Weights of a small GPT-style language model, trained from scratch on English Wikipedia.
Architecture: LayerNorm before each block, biases on query, key and value.
Each number is 128 + 24 x the weight over the matrix's rms, rounded and kept within 0 to 255. Layers, rows and columns count from 0.

# layer 2 attention value, 128x128, rms 0.0612, rows 122-127, columns 0-127
[[140 136 129  99 126 125 140 145 121 145  86  96 135 106 178 153 124 149 131 123 141 163 124 119 117 140  79 127 136 139 115 118 116 143 151 140 101 108 147 106  91  99 107 120 105 158 142 125 121  90 136 128 110 167  91 159 113 148 141 112 136 162 163 121 180 179 112 140 150 154 113 126 169 130 122 111 143 116 137 139 104 120 177 133 121 154  96 131 134 131 127 132 126 117 111 115 113 126 119 142 113 103 128  92 141 164 147 146 108 120 124 154  83 134 150  97 111  98 168 169 177 148 123 116 107 127 101 129]
 [109 152 148 124 116 126 121  92 123 148 113 159 156 136 142 176  78 125 124 145 118 111  73 129 114  83 170 125 121 109 105  86 130 138 124 126 145 168 113  98 153  85  80 153 126 118 155 156  93 134 116 112 145 136 123 134 132 147 177 130 117 109 116 209 122 128 162 149 155 128  94 140 150 125  97 103  83 157 119  94 125 165 116 134 162  88 120 121 168 141 166 107 158 146 168 145 192 109 123 155 137  87 148 137 152 157 154 103 150 118 136 144 131 133 103 174 138 105 149 173 117 148 102  69 124  96 157 102]
 [103 104 149 150 123 122 110  95 136 172 137 155 161 176  91 161 107 145 106 136 119  85  97 129 121 119 156 112 146  94 116  97 138 142 107 111 160 120 120 144 151 111 134 127  85 151 139 158 127 124 145 134 183 144 131 133 124  92 176 111 112  98 131 159  77 149 139 136 102 116  91 141 195 155 133 126  88 111  83 137 145 164 146 105 175 108 123 133 138 110 141 116 147 195 165 150 142 105 133 146 146  82 119 117 148 124 135 127 159 106 109 100 118 139  97 192 146 175 122 154 121 135 120 115 120  86 121 110]
 [133 141  78 166 130 115 130  98 136 112 126 114 128  90 106  90 151 102 115 141  99 141 110 126 132 153 106 114 122 120 139  92 128 115  94 129 137 111 132 126 160 168 165 114 167 119 121  99 113 170 105 114 139 144 122 147 148 106 135 121 137 115 160 101 136 128 118  97  91 138 107 132 119 164 133 144 118  97 130 103 136 105 132 139 112 153 139 120 129 108 110 117 102 146 103 133 139 127 119 131 140 163 144 118 131 115 110 111 104 150 116 127 118 140 105 156 134 164 102 118  97 146 131 137 131 187 139 136]
 [115 127 124 144 154 145 129 151 118 108 102 163 124 138 121 122  95 119 145 144 160 120 141 119 146 156 106 140 138 123 139 139 131 152 141 141 139 117 139 115 154 150 133 116 106 115 143 122 145 133  89 118 142 126 150 146 132 133 112 107 108 141 119 139  78 117 102 122 133  89 104  99 100 168 109 143 126 114 152 128 124 140  87 152 135 164 134 123 154 113 117 125  83  98 110 123 108 137 100 141 110 119 137 126 111 101 118 135 116 153 131 130  73 115 113 124  90 136 123 152 123 114 134 116 126  97 130 135]
 [119 106  95 116 143 136 142 149 135 126 147 127 145 112 113 101 149 138 129 125 137 130 126 106 139 156 118 121 121 152 117 105 121 109 126 129 111 108  96 140 101 111 146  99 137 156  98  99 125 161 121 138 125 166 115 108 147 126 117 101 143 155 121 125 141 126 121 139  90 126 158 136 171 189 130 145 108  78 159  90 150 118 123 113 116 119 145 114  90 108 113 121 105 139 108 131 132 140 123 139 133 110 132 137  97 116 133 159 140 112 130 118 111 135 155 113 161 169 109 148 143 139  99 139 140 119 112 115]]
# layer 2 attention output (transposed), 128x128, rms 0.059, rows 122-127, columns 0-127
[[172 100 139 113 115 115 104 139 134 128 128  99 118 122  99  75 143 152 126 120  88 104 134 109 128 136 119 119 121 131 107 154  98 104 113 171 138 125 134 166 148 157 107 120 141 125 136 154 147 148 138 120 168 103 143  92 130 116 172  99 113 151 126 127 142 121 161 129  92 121 149 122 125 137 104 176 120 122 144 126 127 148 129  91 127 147 141 128 118 161 183 131 153 126 122 140 108 101 142 148 113 121  96 103 137 154 117 115  95 126 133 116 112 124 134 137 109 139 153 136 101 113 150  83 136 156 166 110]
 [141  88 164 100 115 145 137 154 152 129 121 123 122 121  71 136 199 135 139 151 102 164 113 128 169 161 100 144 100 121 129 209 117  88 112 109 144 105 122 139  96 123 147 142  90 157 160 130 140 150 166  92 139 160 147 135  82 171  96 116 147 133 128 109 139 104 116 112 131 158  97 129 141 123 139 138 115 134 188 217 170  79 148 102 115 103 118 160 119  78 117  99  96  94  91 143 105 163 123 158 156  91 154 135 136 118 143 106  85  77 133 156 136 101 153 121 147 123  93 140 101 119  90 117 156 119 102 126]
 [ 87 116 186 108 128 150 130 129 151 127 133 112 141 134  66 119 154 117 141 161 135 157 143 149 181 159 125 140 162 109 141 155 120  70  95 147 140 104 126 137 133 125 118 143 104 130 120 136 156 135 139  71 138 149 129 115 121 175 112 165 133 107 158 132 154 147  86 122 172 112  95 151  88 146 159  77 140  90 156 158 163 104 143 148 143 112  44 165 124  80  90 146 107  89  82 138 142 155 113 149 172 119 130 127 147  91 146 116  86 106 159 126 124 105 171 115 162 124 103 121 132 108  79 200 101 106  88 114]
 [139 131 169 134 133 174 172 142 150 130 104 126 143 139 112 149 109 136 160 141 130 136 157 119 138  98 137 117 143 105 127 102 123 154 107 106 145 112 158 123 155 104 133 104 144 116 137 124 110 127 153 173 139 122 157  89 121  99 118 131 122 109 119 123 140 136 139 141 164  92 153 133 132  65 145 123 147 154 108  77 135 114 142 118 132 152 103 111 133 119 115 141 137 140 142 140 117  96 121 118 146 124 130 106 113 100 152 134 132 155 115  93 144 132 129  70 135  92 139 133 108 142 121 152 110 118 110 143]
 [112 169 131 147 125 113 118  83 161 127 143 105 138 164 164 142 127 120 144  59 115 112 146 128 125 124 154 127 101 159 106  83 139 142 100  91 125 141 139 123 144 146  94  91 133 169  79 121 149 126 124 168 101  72 105 125 116 110 138 168 144 121 138 122 156 125 141 102 134  96 136 155 163  93 139 110 164 126  75 133 127 126 118 127 102 110 146 111 128 146 157 138 159 119 153 163 130  97 119 116 122 120  90 131 139 142 159 133 160 136 139 131 134 142 123 138 133 142 125  89 130 151 127 117  85 154 165 102]
 [128 117 165 131 146 120 127 111 122 120 127 109 161 116 139 147 123 102 118 108 145 136 182 110 121 117 114 123 163 131 141 102 131 124  95 123 147 123 131 132 192 148 115 112 163  95 137 163 139 111 124 127 145 101 164  99 126 131 122 120  98 119 166 118 113 176 140 132 141  99 114 139 107  66 120  98 163 106 125 110  80 170 152 142 147 138 124 116 126 123 126 162 147 114 133 142 142 126 132 147 144 137 125  97 113 130 117 107 142 143 147  98 100 150 133  89  91 142 108 119 135 122 126 145 111 161 121 101]]
# layer 2 MLP up, 512x128, rms 0.0951, rows 0-20, columns 0-127
[[ 61 118 118 160 111  83 131  89 131 140 105 160 130 118 114 102 135 146 110 125  89  76 133 102 146 117 113 107 171 113 121 142 131 102 181 152 124  92 184 126 146 109 155 145 167 139 152 138 153  69 144 147 189 113  89 134 123 122 127 164 168 118 107 146 101 155 182 128 107 100  95 123 116 213 125 143 134  92 124 152  99 132 110 118  86 116 145 101 149 129 111 137  73 121 140 156 162 126 130 131 145 108 135 123 139 107 121 115 160  86 112 121 165 108 149 113 166 117 157 137 107 117  93 149 133 120 166 123]
 [137  81 108 117  72 112 149 150 151 210 167 145 113 149 142  91 111 120 147 178 160 110  93 115 108 137 149 113 137 101 111 101 128  94 116 105 108 107 136 104 161 132 131 100 109 212 150  79 113 150 101 109 171 129  98 121 148 176 124 114 124 143 121 111 105 132 153 130 137 157  87 125 147 150 151  91 147 113 119 125 128 110 128 147  82 164 129 107 147 131  97 133 100 137 156  81  83 118 149 128 107 169  84 115  93 169 144 148 134 148 125 136 141 127 161 121 168 142 121 144 138 107 120 124 135 146 152 125]
 [122 150 100 162 142 159 118 167 140 137 124 153  92  95 142  81 132  93  81 142 104 156 151 139 130 141 146 154 122  86  96 144 148 167 137 152 119 145 107 121 132 174 125 104 152 125 110 126 118  95  90 140 116 151 158 103  98 110 166 154 128 100 114 159 128 110 131  97 107 124 143 103 123 145 116 114 109 141 140 133 157 153 119 129 141 172 123 143 104 118 124 162 135 135 134 121 148 106 101 124 121 108 140 132  94 151  98 138 146 133 106  97  83 113 142 105 136  85  99 154 137 114 136 111  87 115 139 138]
 [ 90 157  75 158 105 149 132 156 128 174  91 127 151  90 104 105 138 133 128 119 124 120 104 109 100 219 171 126 142 150  97 142 131 134 116 164 161 158 115 167  99 155 134 143 137 170 110  86 109 107  92 144 173 133 115 131  89 170 127 141 149 140  79 148 124 140 146 121 110 104 105 122  94 108 123 116 140 150 125  92 137 178 136 165  82 112 150 136 133 147 118 143 139 146 122 132 148  87  90 127  84 131 115  92  83 111 140 162 159  90 178 173 127 112 126 151 159 131 125 125 101  70 146 111 124  84 124 208]
 [133 121 103 146 108 134 135 103 181 147 141 137 149 101 142 152 133 167  88 132 143  77  92  94 125 141  84 137 164 162 125 136 167 158 168 111 111 157 106 130 134  95 112 106 154 121 154 152 159 103 118  93 161  94 143 159 147 148 141 158 110 121 160 145 138 138 152 133 140 127  93 119 122 148 152 111 131  75 129 153  99 132  97 103 137 104 155 100 123 106 130 153 122  94 123 149 123 129 163 108 115 158 155 141 111 123 103  74 109 107 105  91 156  63 135 142 132 148 110 124  81 139  93 158 123  96 175 146]
 [112 110 148 144 134 113 126  93 160 166 164 159 143 118 153 148 138 170 125 152 136 112 138  95 151 110 108 131 157  85 124 180 159  97 137 131 159 123 116  94 145  92 123 132 177 172 117 140 133 127 155 121 107 122  98  84 126 115 113 127 165 177  87 100 132 133 169 126 110 126 130 143  86 155 129 158 140 118 128 112 134 134  97 133 130 105  91 124 161 119  85 140  84  94  96 154 178 112  80  98 101 104  91 110  90 152 172 124 110 140 100 157 126 127 115 102 137 112 140 136 125 167  76 138 107 146 139 136]
 [119 160  99 111 103 133 139 131 132 135 154 145 118 138  99 163  69 126 152 112 129  93 139 113  93 123 151  99 148  94  99 104 156 140 156 138 173 129 167 142 107 141 148  93 153 146  99 105 152 143 134  93 110 109 142 133 120 110 138 144 137  98 127 132 163 115 119 125 145 134 168 109 151 133 161  99 139 174 134 100 124 148 127 139 102 114 139 186 121 162 113 118 157 136 123 139  98  89 131 110  75 111 139 109 104 141 105 125 114 109 130 136 137 123 149 183 175 119 123 113 116  99 137 112 128 140  84  91]
 [129 106 104 146 121 104 178 108 171 152 125 141  96 117  92 111 107 109 124 157  91 118 116 118 145 134 130 113 160 130 109 116 136  99 148 127 118 111 134 113 140  96 138 123 129 130 122 123 158 115  53 142 130 162 140 118 145 113 106 193 143 154 102 104 127 147 145 150 141 155 133 107 204 126 111  83  85 113 180 150 152 126 101 110 108 135 160 149  84 148 141 129  98 144  81 133 159 106  89 129 164 104 123 118 125 144 144 121 113 134 150 113 171 106  97 141 105 161 108 128 117 159  89 139 133 181 168 118]
 [117 140 104 111 118 145 155 160 146 122 140 120 153  83 132 163 167 132 107 144 114 120 156  94 134 137 136 114 189 114 110 134 137 117 164 112 104 123  96 136 101 129  88 152 199 119 124 131 148 129 139 137 114 123 162 111 110 156 153 135 159 134 118 159 133 150 141  95 126  96 160 110 128 106 101 118 112 162 155  98 187 148 128 141  86 110  86 133 100 140 142 152 126 137  97 150 176  90 121 102  95 152 143 120 118  92 107 132 152 127 144 115 135  94 151 156 131  96  65 120 119 132 119 112 127 103 146 149]
 [ 84 175  92 115 128 102 144 124 171 132 145 158 124  98 136 127 154 142 151 133 137  98 110 122 147 175  79 119 138 142  98 139 134  86 129  95 164 118 128 175  81 136 133 131 101 122 125 133 157 134 145 102 171 146 120 110 102 152 116 135 145 189  74  90 125 151 159 153 129  96 145 100  62 117 100 165 158 132 100 122  97 182  99 152 112 142  95 144 135 123 111 172 144 105 170 113 151 136 125 146  94 111 139  97  86  89 115 114 117 105 158 160 117 127 158 106 114 145 143 105  88 161 113 152 110 100 160 174]
 [114 135  90  84 137 129 143 162 167 125 129 137 133 134 110 143 104 168 121 158 130 116 146 111 129 125 130  80 169 105 128 103 141 117 179 104 143  74 127 128 144 114 134 138 110 134 132 104 159  99 150 142 141  91 184 148 115 151 130 116 142 123 130 136 125 111 105 147 116 109 178  95 130 105 141 125 149  82 127 121 151 189  94 169 114 115 127 219 147 134 141 137 146 133  91 134 102 113 112  99 103 147 128 127 138 108 103 139 104 105 112 124 148  60 133 151 176 119  91 111  98  89 143 129  87 126 156 115]
 [132 122 162 141 120 120 119 105 113 147 163 127 123 148 178 134 129 127 115 131 132 110 112  91 136 165 123 110 148 107 111 124 150  93 136 154 122  80 183 132 136 114 140 142 130 152 165 125 132 123 143 129 123 118 120 146 134 152 132  98 157  98  72 118 129 160 162 147 120 156  82 112 151 107 130 126 127  81  83 149 113 138 120 128 120  85 158 152 128 145  97 128 156  88  81 171 142 109 116 104 127 144 120  98 114 141 132 128 125 111 116 155 132 102 122  87 177 119 168 111 121 140 109 120 128 176 165 120]
 [124 135 124 144 118  97 136  86 136 139 134 126 134 145 153 153 161 146 127 155 105 143 112 121 134 139  99 146 161 117  92 113 148 109 141  80 162 134 112 170 110 110 141 113 168 139 102 139 123 146 165 114 141 124 149 127 122 104 119 156 132 141  95 121 127 126 105 127 117 108 137  98 112 152 131 138  85 165 114 117  97 158 130 136 124 122 100 144  61 151 122 167 138 102 149 137 130 113 138 102 101 135 127  69  75 135  88 131 102 134  88 134 101  91 140 118 147 117 135 125 141 134  85 146  85 153 157 162]
 [112 152 100 108 104 166 118 154 151 140 147 148 158  63 135  95 130  77  96 134 115 142  71 122 103 113 105 152 158 125 138 140 145 128 133 180 115 134 130 130 107 159 119 113  99 102  99 124 114 112 100 126 153 124 162 125 129 133 167 100 150 153 124  94 163 132 162 203  87 133  86 131  96 102 161 129 118  96 154  93 177 140 162 140 136 125 140 143  79 124 132 148 113 131  84 161 117 111 141 150  74 119 137 122  84 156 156 145 165  84 113 135 122 122 189 105 178 115 120 112 137  78 104 104 108 116 111 130]
 [120 129 130 133 134 128 123 122 118 123 129 133 126 121 127 142 130 123 124 125 136 126 131 129 119 129 123 130 132 125 130 132 128 122 131 122 132 133 125 131 137 130 131 129 130 126 121 125 121 120 133 124 132 129 125 125 130 135 125 136 125 128 131 126 139 128 124 120 129 134 134 131 132 131 135 128 131 123 135 131 131 128 123 135 130 136 134 131 123 122 131 126 130 130 136 135 129 135 127 126 124 124 131 122 131 133 128 131 130 123 127 133 135 130 130 132 124 133 124 128 131 131 131 124 124 141 137 132]
 [128 164 105 127 106  96 150 123 129 136 148 156 122 101 123 121 118 135  97 128 117 129  85 129 139 128 149 104 138  80 129 152 129 170 157 130 135 126  87 127 119 148 135 102 124 116 110 137 149 150 148 153 116  98  96 161  78 118 113 224 130 125 143 161 150 127 140 135 140 135 131 126  94 104 168 130 113 129 122  97 112 152 174 186 116 150  89 180 100 153 138 166 143 118 121 130 153 135 140 122 111 134 132 128  70 148  78 134 126 108 134 121 120 114 108 121 140  86  96 119 129 114 127 146 109 120 128 172]
 [100 127  95 127  99 158 140 126 130 165 138 111 133 114 169 108 127 109 124 152 158 112 174 138 136 114  79 109 129 132 131 151 117 128 154 113 134  99 127 128 164 165 157 153 149 147 117  83 135  99 139 154 150 146 169 122 121 173 111 124 169 140  93  92 110 177 155 119 124  83 148  74 111 177 113 121 197 115 105 124 118 101 104 161  93 168 104 129 146 132 106 146 117 118 127  99 129 142 123 137  54 154  70 109 108 148 134 174 145 127 146 126 104 115 132 118 153 156  84 129  62 123 106  99 103 114 144 153]
 [122 132 124 117 136 133 123 122 123 132 134 126 119 124 116 133 124 122 129 129 132 132 129 127 123 127 126 124 137 127 127 127 124 125 137 133 127 133 119 136 131 122 130 134 128 134 121 126 119 124 129 130 127 127 131 129 127 126 127 132 125 123 123 124 134 122 117 122 121 137 127 123 122 129 133 136 124 123 126 131 138 127 132 133 124 122 128 119 131 124 126 124 132 131 126 126 115 128 123 134 127 131 132 125 126 130 135 117 123 130 128 131 125 124 133 124 128 129 136 122 131 129 127 120 128 130 132 135]
 [113  98 115 103 116 144 169 137 122 148 149 139 116 152 131 122 127 118 128 143 158 130 159 132 123 160 117 120 153 110 109 171 136 136 142  86  98 121 106  94 190 116 101 130 175 131 113 145 142 106 104 148 137 101 164 135 143 145 183 146 100 140 147 154 129 126 115 124 108 113 122  67 162 142 157  79 135 102 110 165 139 161 119 155 113 159 134 124  97 151 140 153 101 123  82 126  66 129 171 111 116 122 126 135 115 128 120 108 114 124 108 107  70 110 139 114 152 118  90 119 107 128 138 135  81 124 144 105]
 [115 134 128 122 121 117 145 150 149 157 144 136 123  90  94 140 181 116 105 123  96 155 111  97 128  98 112 147 131 129 113  90 153 116 126 101 139 121 161 149 108 144 109  90 117 132 120 146 125 105 134 128 147 199 159  98 158 155 139  92 146 141 122 120  93 131 119 173  91 119 114 116 126 107 138 115  92  79 159 151 123 176 137 146 144 132 165 121 121 125 138 137 119 149 108 136 138 120 133 103 104 144  94 109  73  92 150 139 156 147 156 135 170  98 176 106 153 162  92 100 146 154  81 111 100 144 146 148]
 [110 136 144 108 151 120 124 133 154 129 120 137  91 132 216 127 138  98 126 167 133 119 104 102 159 117 110  77 166 155 174 104 134 132 155 148 153  95 154 134 123 116  95 138 142 120 158  82 152 114 179 114 108 164 147 125 153 119 123 110 138 117 108 131 105 154 158  83 118 148 119  99 103 102 150 112 127 129 142 127 145 124 129 124 120 132 131 116 103 158 142 169 119 135 137 115 129 133  88 138 103 131 126 101 132 122  90 165  66 128 125 113  86 119 121 138 144 163 141 177 121 136  94 112 106 157  91 136]]
# layer 2 MLP down (transposed), 512x128, rms 0.0798, rows 0-20, columns 0-127
[[152 137 133 135 140 136 136 108 128 124 122 195 153 145 125  96 141 155 114 117 104  92 169 117 106 166 121 105 134 129 126 114 128 147 124 119 140 127 109 151 126 138 112 108  98  98 139  89 134 122 140 141 149  96 135 122 159 135 106 110 120 170 111  99 102 170 151 106 195 126 142 137 143  97 127 142 116 154  85 102  53 135 108 122 127 135 119 145 171 119  72 108 149 148 144  93 211 129 125  88 119 190 140 115 159  85 116  98 128 102 137 109 150 111  90 184 127 126 116  82 113 131 160 114 133 132 132 146]
 [125 137 167 135 149 110 120 101 123 144  95 138 128 100  93 116 126 106 124 103 104 176 148 147 139 132 110 148 111 113 142 122 100 135 140 120 154 113 115 162 118 105 120 151 148 105 159 160 138 148 173 116  98 122 103 154 128 121 150  92 151 114 138  96 116 123 112 121 110 132 121 137 120 111 125 156 145 192 132 163 139 106 153  89 208 110 121 140 148 104 125 114 135 142 164 126 171 133 184 122 113 130 116  92 165  45  93 148 160 109 122 109 113 153 129 107 115 123  94  64 143 124 165 142 137 147 100 103]
 [152  99 115 109 137 135 153 108 159 138 117 114 164 107  93 102 117 136 160 123  98 142 131 144  94 119  97  79 107 170 133  96 146 166 116 174 122 124 145 167 122 133 107 167 123 151 146 172 126 146 138 142 105 105  90 153 142 167 129 133 121 126  91 126 116 134 135 153 112  98 139 128 119 124  67 138  99 148 108 106 129 157 111 107 132 111 164 121 116 167 123 110 131 113 146 126 127 146 123 146 149  99 135 110 150 128 123 152 134 136 172  91 136 158  86 147  99 102 140 116 104 141 142 122 117 127 148 127]
 [ 62 156  85 112 142 140 130 128  87 174 116 105 119 136 120 118 134 121 157 192  95 109 158 140 130 114 134 141 100 122 169 198 149 124 155 152  51 121 135 151 117 128 166 116 118 126 143 173 111 147 165 146 144 164 115 128 104 103 140 131 160 110 146 151 145 107 125 106 105 123 127 136 149 116  77 116 151 123 140 107 120 108 161 161  92 141 133 102  83 119 127 110 127  74 102 130 122 135 141 153 120 163 133 155 135 124 138 131 128 120 141 140  61 170  83 178 148  93 134 117 122 145  80 142 139 143  68 107]
 [108  91 167  57 122 128 111 150 139 161 113 179 115 112 156 108 165 124  92 133  78 144 123 138 145 134 121 118 141  62 140 127 142 113 120 138 109 152 131 108 151 147  94 136 157 112 139 138 179 154 129 115 123 153 117 106 156 137 107 116 100 114 139 178 100 146 149 131  95 159 154  78 155  89 140 147 137 129 110 128 143 131 131 120 140 139 146  98 123  70 122 114 160 188 112 157 119 117  99 100 147 150 115 103 124 102 126  74  88 143 112  90 167 130 155 151 147 129 123 108 135 154  90 126  96 152 167 173]
 [104 125 119  26 105 108 169 123  90 140 134 112 134  96 123 121 165 130 142 158 162 137 155 165 134 115 139 175 129  82 147 126 195 149 156 122 137 137 145 144 126 117 108 125 105  99 129 126 171 149 143 189 108 103  89 151 121 129 129 177 141 144 128 133 113 109 115 105 105 115 127  90 147  94 105 135 153 115 107 140 104 119 120 150 152 162  94 148 109 140 134 194 178 124 105 125 109 111  92  93 125  98 116 107 147 106 134 150 173 138 139 160 146  98  90 126 128  99 133 150  90 124 108 119 109 125  84 155]
 [107 143 121 118 131 108 126 166 126 112 124 137 117 125 150 104 132 120 108 140 112 107 134 152  85 179 162 126 110 148 155 120 118 108 138 138 146  80 133 102 158 132 100 126 149 112 162 105 122  89 132 174 177 110 121 155 103 175 110 100 141 135 138 150 121 125 109 157 149 145  91 161 105 110 142 117 133  94 142 121  89 112  87 117 115 127  99 166 146 107 136 139 129 134 140 120 181 125 135 129 204 121 122 106 131 147 162 143 124 105 153 120  92 128 114 132 105 154 146  95 126 153 103 106 150 123  94 146]
 [130 118 125 171 116 105 143 127 113 105  85 116 102  99 105 127 119  96 144 109 143 114 124 133 127 105 141 144  95 123 119 153 101 124 100 133 155 125 149 176 118 123  96 162 153 147 102 113 112 131 138 179 134 108 116 164  94  93 119 131 157 121 131 144 109 132 118 127 133 147  81  98 152 130 169 133 149 111 177 146 153 127 120  98 131 115 163 116 114 143 109 148 103 117 137 126 128 161 115 108 100 115 171 112  98  96 105 121  96 179 128 131 101 148 146 141 103 158 133 138 183 112 158 137 164 159 178 120]
 [134 110 146 132 117 135 148 108 141  82 122 104  86 103 118 116 144 130  91 134 124 120 126 154 155 131 174 134 115 154 113 131 183  92 134 137 136 150 122 126 103 133 124 130 135 117 103 158 112 143 133  86 104 102 132 179 126 185 139 171 116 112 128  75 117 125 106 118 126 121 122 152 144 157 119 157 118 119 175 115 139 140 106 104 104  39 116 100 160 101 119 122 132 137 140 129 134 104 170 147 137 124 127  91 121  85 123 169 118 118 182 126 133 118 151 137 122 118 139 161 189 118 157 118 132  90 108 134]
 [182 113 121 129 112 170 116 122 110 147 128 166 136 127 117 130 104 114 138 129  86  89 133 162 125 116 116 156 101 135  85 120 156 122 159 146 131 153 131 131  90 144 135 159 113 135 122 127 136 122 173 125  73 144 134 110 139 152 154 111 137 105  81 147 129 127 121 139  96 124 110 178 139 180 160 126 134  75  95 109 147 145 114 150 155 123  88 153 143 111 122 116 105 122 187 119 122 119 101  99 136 119 117 157 171 105  75  98 107 100 145 116 199 159 129 124 148 158 103 106 104 101 123 160 134 101 182  99]
 [ 85 134 108 112 138 110 182 121 155 107 135 131 116 133 146  91  92  87 144 106 152 109  92 152 119 106 131 101 109  92 144 147 145 116 176 183 110 110 160  40 149 123  94 122 106 146 117 116 159 149 143 153 167 149 134 152 170 121 139  91 142 189 101 198 145 113 101  99 135  95 132 144 143  98 141 115 129 156 121 117 147 141 115 125 142 132 115 113 161 154  74  99 143 130 134 112 131 108 161 145 121 121 127 130 124 127 132 101  99 148 157 186  98 101 163 138 106  95 110 116  72 133 127 138 142 109 168 138]
 [129 157 147  88 132 138 175 136 131 123 124 120 107 103 132 100  87 115  75 128 128 150  83 127 103 111 181 150 110 114 144 162 193 108 117 152 143 111 101 138 116 122  97 121  80  92 134  86 141  87 115 123 124 128 126 136 167 131 104 113 139 161 162 116 143 125 134 129 104 149 164 119 146  96 151 162  77 132 163 137 159 166 125 146 135 132 156 136 172  65 117 147 131 120 126 126 110 153 134 117 141 119 137 156 112  65  90 113 157 105 173 119 168 129 133 116 140 140 155 137 140 103 109 123 124 125 126 135]
 [118 141 110 124 111 136 191  92 115 128 107  99 136 110 140 128 125 143 148 165 132  89 126 114  79 157 136 116 177 102 147 121 154 116 129 142 198 161 125 144 131 149 126 150 104 128 147 141 134 112 120 165 131 102 117 125 122 149 124 129 121 120 121  59 107 106 124  87 114 130 101 106 135 143 131 103 128 140 114 116 150 118 156 133 105 131 136 132 150 160 119 138 119 145 124  96 131 143 120 110 127 160 132  91 140 121  97 148 142 108 131 106 133 141 133 103 144 136  99 116 121 120 120 162 109 129 130 168]
 [131 119 150 122 106 121 107 103 150 107 107 154 161  97 132 182  51 160 131 112 105 122 159 157 170  93 120 126 106 116 111 155 165 117 112 102 127 125 103  98 151 167 146 150  67 138  48 169 151 113  84 128  99 151  98 156 134 123 101 132 111 144 105 105  55 122 150 110 103 116 154 149 146 136 121 116 143 154 120 151 151 129 132 125 101 121 109 105 174 123 136 121 179 137 128 159 136 138 143 116 116 128 120 120 162 224 118 100 155 137 163 144 160 116 101 130 103 132 138 111 147  88 132 117 137 158 113  94]
 [123 129 129 128 129 127 128 129 127 129 126 133 129 128 125 127 127 128 124 128 130 124 126 127 131 127 129 129 127 128 124 133 137 128 125 132 130 124 125 129 127 127 127 129 127 128 131 127 128 128 127 131 126 131 130 124 129 129 126 126 127 128 128 129 130 126 126 126 122 129 127 127 128 125 124 133 129 125 127 126 126 127 131 128 130 133 128 126 130 130 129 127 125 126 127 126 124 129 124 130 129 128 137 126 128 132 127 126 125 125 131 127 130 130 129 129 123 127 123 127 128 128 127 132 128 127 126 127]
 [154 121  97 120 148 140 105 121  94 101 110 114 142 137 132 105 110 148  95 126 130 163  99 125 164 135 105 117 168 150 100  92 170 132  72 105 166 114 148 115 124 138 172 152 108 142 137 132 126 114 135 121  97 113 146 160 109 133 108 145 138 173 128 130 149 117 134 130 149 106  78 103  84 134  76 158 157 144 129 119 153 140 163 130  74 120 137 129 158 159 116 121 139 128 134 143 128 146 135 158 175  84 105 150 128  99 131 157 117 108 126 168 147  92  96 119  93 141 114 143 127 122 175 121 133 137 131 120]
 [119 138 104 152 103 136 196 152 128 120 164 106 127 126 129 145 102 101 124 116 104 166 149 107  98 145 144 145  98 139 139 117 129 168 129 106 138 177 126 168 100 137  82 129 138 119  88 166 136 184 130 140 121 122 120 121  98 111 124 147 114 135 134 158 131 138 142 126 140 167 131 140 109 205  92 152 112 139 132  57 119  98 144  88  89 141  63  88 164  93 120  85 132 134 103  93 118 110 133 129 169 144 132 139 177 128 179 102 114 151 162 157  98 119 129 101 151  89 118 136 123 105 117 112 114 137 144 148]
 [126 126 126 132 129 126 126 128 128 131 131 126 130 127 129 125 127 124 131 124 125 123 129 131 125 127 130 128 129 129 131 127 139 128 127 134 128 128 126 131 127 127 128 128 127 130 126 121 130 125 126 126 126 128 131 129 130 128 127 128 132 129 131 129 126 128 124 126 123 129 124 130 128 122 125 128 129 129 129 127 125 127 125 128 131 123 128 127 128 132 129 131 130 127 128 124 127 135 125 130 130 127 137 127 132 128 131 124 128 131 130 125 128 134 120 131 125 125 129 127 127 127 124 129 127 125 129 127]
 [170 159 171 132  86 161 139 155 151 134 112 131 125 142 110 129 151 116 151 117 155 131 141 132 185 149 117 176 111 106  71 144 165 145  94 132 137 154 144  72 125 139 104 136 130  85 107 114 134 140 107 130 111 124 133 118 143 146 128 167 116 105 115 127 133 134 113 132 137 130 133 116 104 144 114 163 104  89  69 105 138 115 158 120 165 123 114 119  78 150 143 128  68 129 105  90 128 131 127 155 117 148 156  92 119 136 123 156 142 132 121 127 110 149  89 127  90 138 103 132 116 115 154 142 133 175 153 109]
 [102 136 117 123 143 135 114 114 110 130  89  86 101 141 128 146 117 138 164  64 132 134 147 177 126 106 136 132  84 111 107 113 152 138  86 117 147  99 117 116 132  81 181 131  87 148  83 122 122 178 135 116 138 176 116 138  85 103  86 143  93 136 110 105 114  98  82 142 139 132 151 168  78 146 154 146 154 151 175 126 131 168 115  75 104 119 181 115 110 159 122 116 143 174 117 153 145 133 113 156 150 129 144 129 116 141 152 126 170  96 146  92 119 141 132 112 177 164 150 177 125 121  97 148  98 126 141 110]
 [134 145 101 109 119 180 159 121 125 105 112 163 109 108 118 151  94 170 117 108 133 149 123 109 131 133  83 137 106  99  97 161 122 117 105 125 133 144  88  95 120 105 134 123 125 141  67 170 144 155 116 137  98 146 166 137 116 161  72 127  97 115 114 144 123 105 162 109 119 146 141 195 123 112 185 159 102 159 135  77 150 144 131 161 163  86 150  99  89 107 146 168 138 138 111 116 135 141 125 124 151 125 127 142 124 113 103 131 102 170 129  88 129 153 114 116 161 127 122 142  99 134 118 139  99  96 182 140]]